config.toml
norm_place = "pre"
warmup_steps = 0
doc_mask = false
max_steps = 6919
Each number is 128 + 24 x the weight over its row's rms, rounded and kept within 0 to 255. Layers, rows and columns count from 0. Numbers have three digits each. The size before them is the row's rms in percent of the matrix's.

# layer 6 attention output, 768x512, rms 0.178, rows 0-191, columns 32-63
108:139099118105133094135157123115137136120161117133106145149171109086163130138097108107147117175101
098:111142111133137134079149113097084134104127108114155071113134157145167130147129144137152107091121
099:125200102082098100156083151102160100120141102128132095163128082143153137151109090168119167120147
098:124071081115110145131123127101118122127090097111097126135159114115146155115127110077134105127074
095:137126100147163117113095103146071137111098129177065123160121144111161129137093086146111137100180
093:126147104163140151103137146141118148115095161161166113126115125165093150107147109135138128097123
097:164117053141125139114137124099164133130129126172116086122107132161122153143090121112093140150150
092:115144087096140115142111124151141173121102119157087173112117104140105087158075161114112122140149
094:163171138145111117146083128088165156112109103127138164173137118115121122095116108108143065113162
104:161136171096101114171114146156131124148072122167098171117128102110122096118162155060067097144117
102:128133067152106106132101137109133113107151089128125112084115118109132157126114108122147133145145
103:102124123112123129160136138108117144134144115159074171137086123142206144124118075164084121132096
095:149188154138157172138145110118118123140100161165109118142076097141118072115062135139121134129147
099:156132133122122141113083114096175142100136111145167112126071072170137138114140120117139103118154
089:123106133160108153113093147128218184142139079159080112151113131109085089114135089111132168114091
104:098161106077160144090146098127177172129162158148122163154167112138113089118120173113104153123156
097:156120092166160102073132145100148134147110160127138122126156120133142145071148148129094162134092
080:111156129137086112099131091112111164163104111126190122123144151140129135137166102123101120135085
095:148141107140130115108133161083156132137114115128136156116086117098121115146111132099173150123124
110:126126106114138106113140071147094129137162139142071173094117138090108127129126125183177131092183
095:090140066140106097135088137109124138154137120111114116110091109090160099115127152097110124091133
103:119109103111122122116179099068077160129090128127159093083073125123141092108112130131112118141132
097:135091121078106145152118086128102169075156106085122120161154110143080160115143127148137146122118
091:104145126121150139060099135129124114148098164197112105137082131182103168119151087124047111106100
101:137139141147121156147085127091101117115134138080104068100143127108142133154130087130119150143137
094:125092149158108206138067154130131123114080177142105131112152083124110194088085113148116144117136
100:137163091146086164118129140116081118128127062089118126153120105147111162096133153149133139117190
103:125162171113119071121096101162170129125108136095181134140101083136166168143138094126149168129102
099:131098084155136125129132164149129130067133129135107124126152133123167137143137164124149117124136
105:145105090118082122153115165148106111102059119178176124158082126075148158099161094087122144146159
099:117145130131153106109148116137152099131116119140130148149108089190101135131126124101097176126178
101:162127089098108167121131136101179156134187127140155127112136112090167106109129100138130131141135
099:129116138106126078098095081087138163100097115103124137176103119123110129163132130139140109161143
088:139174093168114157142085132096129139104134092103108134114066142132130113141086160110185111150133
106:146140155130146124128170071141114142137116108174161131135150182083097094100129101093150091125128
100:167166127124113110169129154152090097164082107109106151159142128134132141065114142127151131147119
098:147111149128119110135170120082183150120121135138141117115181124110076132119117173089160114132143
096:127106147112161124152151160144078128110141168139136149099136111107122126149100143143129163110046
107:157157132135139154130143094098122090114114123092104157134174116147112110130141188091153142123075
101:038107154095149115113121134156118107090056148183119144172114111141213147163163083139123112115128
097:086161122126174101079114120063099137148129135132151131092099156093150142141155198107159137165098
103:162147139151056150139097147154105128123147118123139163175090147140099091106156163208115102106106
102:138110120118117149134140136096128113093165092146157128107107067108097142132095129124145114087153
092:084170113101098116114135120099115129191123148113101090094129110116171118157155135135150105143159
100:099088122119168091083133156120183129115147117132130168120114128171119140134099141113132145118094
100:148125126127122131108101081153150127113118095124124112149146136166113152144077108105103099118163
084:142108114157129166164149114094098133126127156182089124173157160123103142171144180076109120123119
098:057148095087140076124139128157139134142131128135123142102086159161120126154086140152082175116114
105:135133113117126122129104175160160163159101101136129107108081167150145077113153153143067155143127
101:141106167141131150121113079145102116120172101122114154155114107083125143113140108105108166190214
105:142108146152097115107174152132170159098117103132145157126130107132108121119135144119101145159173
108:121127138147108083151117168094128092139091114136129127127133151092125160155122109144118147128100
103:138116153108135148084116126095094109100115151144112158100139068131133128165104130105118163119167
105:113110129169120186106130139109071178147117113103117179108141128167150123106090115141164098183096
102:117133127099131149094116179106143115113116128104144088115079140114138126139085150110122146103104
102:150161165119142110152135134105100132146138117131115110061148103158101144124116190088118159140097
094:142156132122151129128109127098102156131142082142112153133084133086166100086146124168113098163138
107:107111201125111123166131087133131153133129105083153076106158134080166145179105119112152128134082
090:122117106149135162115128119144185152153124167113151126099103160161148191100118132157148203174112
100:136111189114100070158137156118126077141105087164111127139102134113114120123095130168133143167114
094:171129148119105100109067155125092127163125157118155133124135081128096142163109089118150132175142
102:065062136146111114171125104161100066091156116141102166135117154109118132113137137087114116145119
091:157103141116086127137134149100128102159107114130165148141127063172146110073124122106067138130112
108:074133088141084100133141118123156113174130147144089072144100119163166127144121141116143144160129
092:099102099089137144108101145121085188124131108072114136132147112152146086082079159160138143106106
094:098174133136126120139128152142122120139130134150122116121146131085145110121151120155138134167132
094:185118087109159104128149109164124109149155128167121125130128158126157115128140155141148146094140
104:199116155109165069142100132151130141116155108105159144109124101126109105150154135161149121146150
102:133130138091079119149099083151167078167167082145105178132128157183133147125130115112098120105081
099:124102153138179105167141152083104106130117115129170147124094132204162144089123141101146152148104
101:146127108150138138138119143101156135154109117098157125141139167153081120125157128136150116134104
102:116061122144132125105129145136106148107105170120136093134151148150164098160164128144090133125123
094:090125151149107130126092172125076156116134174110072172147062096156158116132177127102103118162111
108:150131109138147150132151122191124163124113079215139128152111129146075152121139190169115172135127
090:103196145120166133106108120132128142107148144177117141138150109116107101134083142121159167103107
100:110107108076153164121107136163089119172137097166145152136129130128056139115087055158167168167187
086:151123134145105142151097114111075148147138143135108126101091154125148153153104131140079083136101
109:128115124110147079104056086101160111075134103145133114145108119144141130139134098199105130126073
091:129116141157087104157080042127151050143117096127132099157131135159111133092100135170146080134103
088:130123132128121079143119138135135188120135110146174171102072119146113118127114088111084076146139
105:120065122130105167150095123122143180107153124084086121195131154134092099098132145155105108146126
089:139133133097097107093146126125109107093098164137145147135147092117113134098114112153140128149062
091:132149108156136156136167108104088153151102123133116118149172181163107117104099193151137130156103
107:097113152162159140169120127118073103110113131146090105138140142088121149175144157134111141121141
103:141076142089114139156111125139098148164150203075111109130101108143158109031097131108099168116118
099:111115152141190132173125117174099166091142110136132123135093138146073101182149184100167103142141
099:157133131169138190119145143086149143106108170151098143128106153105140159079107137144119140194136
103:135142091130098063112085119106111094156111123146135086135124120108123163125120069111082164144175
096:130084102127131126124140140148136105150103175145158098109128145126118110115098092083106115102130
101:126096132108185153130113130070157140155117140090138140166125133096155170079127076104125131118150
100:114158090140097120127118113090106146097142159137125130184143133107148082106135116138142143151127
094:096111122116111076123115146119157159116115164169153164139166191138146123098150111091121172104119
096:151158103156076117183135126134143168089152142086133143086113114185115136126109107095109152165174
090:149148097099132140146147097144181099098060087134153131090128167118184131136122088173124119086140
109:057128107120128178142132149102159128124128075138127145137163088149148123149131087133093112117147
097:121144117147147103148126174128111132103155103135079107176097160134067106119126160079175164176123
096:108085177123128122140150120158123125104112080139127161106141073143144091149089124131126097095182
096:116114175133139106131131095128085107119141138130094119160140148096173146132141109099128147145146
096:144158165156084113149083126181123152099115105107112097125146133137118149124148116150151181096090
098:133117105121128132104057145113165075107135136135145156099106100143132132119122175139108120119126
096:160129074123114166143135100113103080151133082092083102148101144117175128149111176110145135139123
102:132178156108127099107073120073158122121114078148095134139129112135183095100116106115100180118145
111:151155096124136088146124123168104154117088135112140085142120124185097069134118128144093114105116
104:065151104113119146098142139116105154162169098120117165123141134128159077170116097115118133130098
104:121166053118101144137125077182175141176126092101136173141203143128185128098111161100161136155139
094:154121118094138121116123123125124120114131133074137128127111108114116155109055141111118110131128
103:178192138117116103143114110116183131230158101153174143099118128148095172086138096166142124151139
101:101138089161146144124151148117113157082145112197155102144078126113122148133100154147116123109142
107:138132125145106133110130180149173148143137117093143084104150098076099126111134157152131104148103
110:091139154121127184166156116118146148162115164162105145135138100075067108108154120125133092145152
100:167160095081117169134108176109080142098150084106132098114156142159124069150189169132138081148142
099:133136124144173106118142140108142111105127138133114131176112168150145120100118141131140107119187
097:112157138126110068091137095123121133122083130137110152110153113129104094130124128151178136114163
097:126127133095114196101126121086148170131175141149122160131122095136093116163111123092124130163161
104:147119089084120067150117085099145123110148106133176084083129104135105161134136147127140117191120
096:114140120069134121100145129109123107115091135125159095174079109073141108140118145158122142092108
103:156127097128106146121133116169059148100152116124103128090139092137112106114128165123153159131108
101:097142159124155152084104090122135070123141102124111096118155114136098113150111134158106126101085
099:179159170147106146115161119171110112108130145112125136149142131122130130124136086091124178142107
097:162120112173154153134109104131084128128133143131166159114126124126139126136137127153206103127123
103:077099147073135122110132133125099140149161084137151131137097185158101133135092158166142170134088
101:163160151112156143117114117150114066112090133117100105101134098153158119115118130142138102098088
099:132076120094125133110107108104146170074135114159148130129114126078136100163136124132147164131117
104:136111141132137110138128083102124145132131073182114122182121097129140148144151117126078159081147
094:125117161178071090146102098135102140187115123132169144148093134125114121091121146101163128168146
096:133134105160092094132130112144162118129102147142083144078140099118174117137119175160113107131151
099:174139124100095150102085127127107124142146058092118103152121100104148168113115176108121128146124
108:105057140150137094134154110119113140111122106146189134144096124061114128080111123094167114147148
101:101085090152138149124138154124118167118178131111146186116111103152156143139106114146124132090138
096:123127169078106128147113080144110174141148129188121122120107106163118150131140090123151089112136
101:083138173103136148138070122129085135134106099172153129157115153098098163162083135110112171086150
107:162152142136108083130133161114127165132112137111117161128150112118080175106103105149155148172162
098:157179121143112134083183099117099146086152160120133112164079119109169132114154155115139099129145
095:152141168156167118155046174109160137068159102159099115145136164152107090148127160098130125154141
104:104082136163208194125163165124100154068144183117102126106106136101171181088172095125123132159118
110:117118142105104130152127093113149113144094094168140086121130136158114131113144116074187107146144
100:125142068134142092135139130208106124190108152139134119184129138114108103125137111132117083113135
096:145120184139089171126139130180133176101139167172097128135150124150163160088118130132133118144116
102:107120090120101054077094125134163173066130103083141174143150153131116135127102162131142082150153
105:070167152118128121092174107121095123112125098098072173123126146157146167115111128072101140115124
095:148141135149137180124153114118152161173136090139087133150097136106136128121180118124152135123103
103:130137158123121133124188163116149158134098124117106161123131099106154117112103125164127135102125
096:216142066105140110159135137177153126136172155130118087129123125133187146140110112134113104141089
097:121149115136169104132112177138092169135104125104125118114169124171135122141097140137127153123142
097:130099132157191126141104100132140117128162117140159164173139091134164142145147141123105161159096
097:078143095135151098152163149119175164099122140114155107099080123173148139106164153186121127135156
090:124067097155106083157159152160118110144107172147122152158125115120185128106122118133118137110158
101:165109156109113133105139114094068111147123103121171111094097165136161123159107092105126135142113
101:169135067096147147094080126101160116133148092198141117149111148075149072108144088108090086098193
104:121130096159118117113151049163134141174150132112076108099122119100141152108111157159159095118127
102:160088127166099137121119149169113082123140100105167178101125134109089085092120102124066063100145
094:092122165161111120121150119155160132148172138141116140083096137146137079112153118160130129124102
100:105140163182104139110124136110114127153114128097140128052132124078160123155111113100085116148147
104:141087105107149103137079129085127030135127154128107107135104096083131147124108108114116125161142
106:079138099133127097172177083120126137103162139111132146181125118122113150118109142127165115120133
102:120171111097093149149104105103106153095168127182110147107122099147133105145103163104137107093112
092:128153096121144114111171111092119140183113116178085092142086154149152152115124141065116131132100
100:086123093108076074134142139132112136130161079164167132155189124126073196153096173097133107123139
097:076106154087140132122131163144134146142134087109185102129075091117148139150126113070144097111117
099:123150095121114151095075129144170198102125111145150134129114088151151141157161170110092176100097
104:147120147078098140127125136106164113090137127113154103126119148112139138160129051149096138126144
099:105138107139110146122169126128118131141142158106126140074107111123113109101153104159105115094107
103:162138117106105165160123093109111090129101129165114107175160133091105110142149149164109137079075
107:138125137142147137150095083141099089153118092146070129149111116120175141124131167097131140153125
109:100112165139115183125131163111158132122068138154095140136160126130110157146113145120155157125100
094:137139092089135141134169089084131110139143111125148124102105128154102094093094150091155162122155
092:056140148129079160125134126099137170112185146133157084123127115116147157176113094148157134124120
091:104107161101140134146140125142147077110110154145171119129124116132133107121178136132124140149112
102:139148140104112111039174134130134176142105089132168140069135146105142191110164108148098140145098
096:097111155132117136124146108169154201111072140159097130167135100116159127127088138119142176122130
099:080184151130130125104073134118104136155136126120140132108135127146119146125129143077122154103143
102:145090095135145122134118149080087153127137129153123173152144122138116148094150146159135137102136
104:120112169124100067119120132129114132135121160127129152125075126113126106117159115133145113092134
090:146088155157145113115130158115174168168150125122121143114149135135110134123117102124159165105112
107:114127188131173170107111114103135114165110145167102073108180110154131157154127132136139102110098
095:112169155101179110105212101088108094101157109164171157104153141127123111140134149118104061090145
092:134150145132175156119097157147150117111128129132131118123149103135201116096136073109168090108178
096:093143123133094165175142132135102120148134076155166098084132128102116125111123095128120109122178
098:127105087110181131098157134094131124125154108141147109093139087105152123111157140124103154121135
096:142122090126152103163106126126112154137122132160130076118139129131117112147149165146151139152100
097:168084157148145092138147111050142145191114148165146122147158079187106091108222153130144143141098
096:110140111099139149098111075163107116116143109117145131109110131113115126146136150150146141072156
101:119110152105117135132113095130114131156165180135134153089131044163137094136171123114143115115177
101:121142086112163197130099104098160164137127132105084052100132106082111172164114156086117110173128
109:159149100142156127157145153057104134099089133097162167155142146097147115094160112151177174122153
091:126114080175100146138106107082115134129099127109077113157119132120099129097091115150161084070135
091:137134096156161150138153171072107141159158140160129134159089130158139136137155157136168141102149
094:109110102149131151140131118080163125077152146105140118125083165092119186194117106120136146106136
105:133102149155153130076147133164077118127134125134190144153107115121101137065105136130129112122147
097:144152094109143111125159129131157134119106111088154132132110181113129131129155171182165168102175
099:078117102101142088114101147136126129167090161158153170080160152160069081152142106145160114149132
106:102139140128095109155143175100122110096109106083150120130117114114133124146144097109131126080101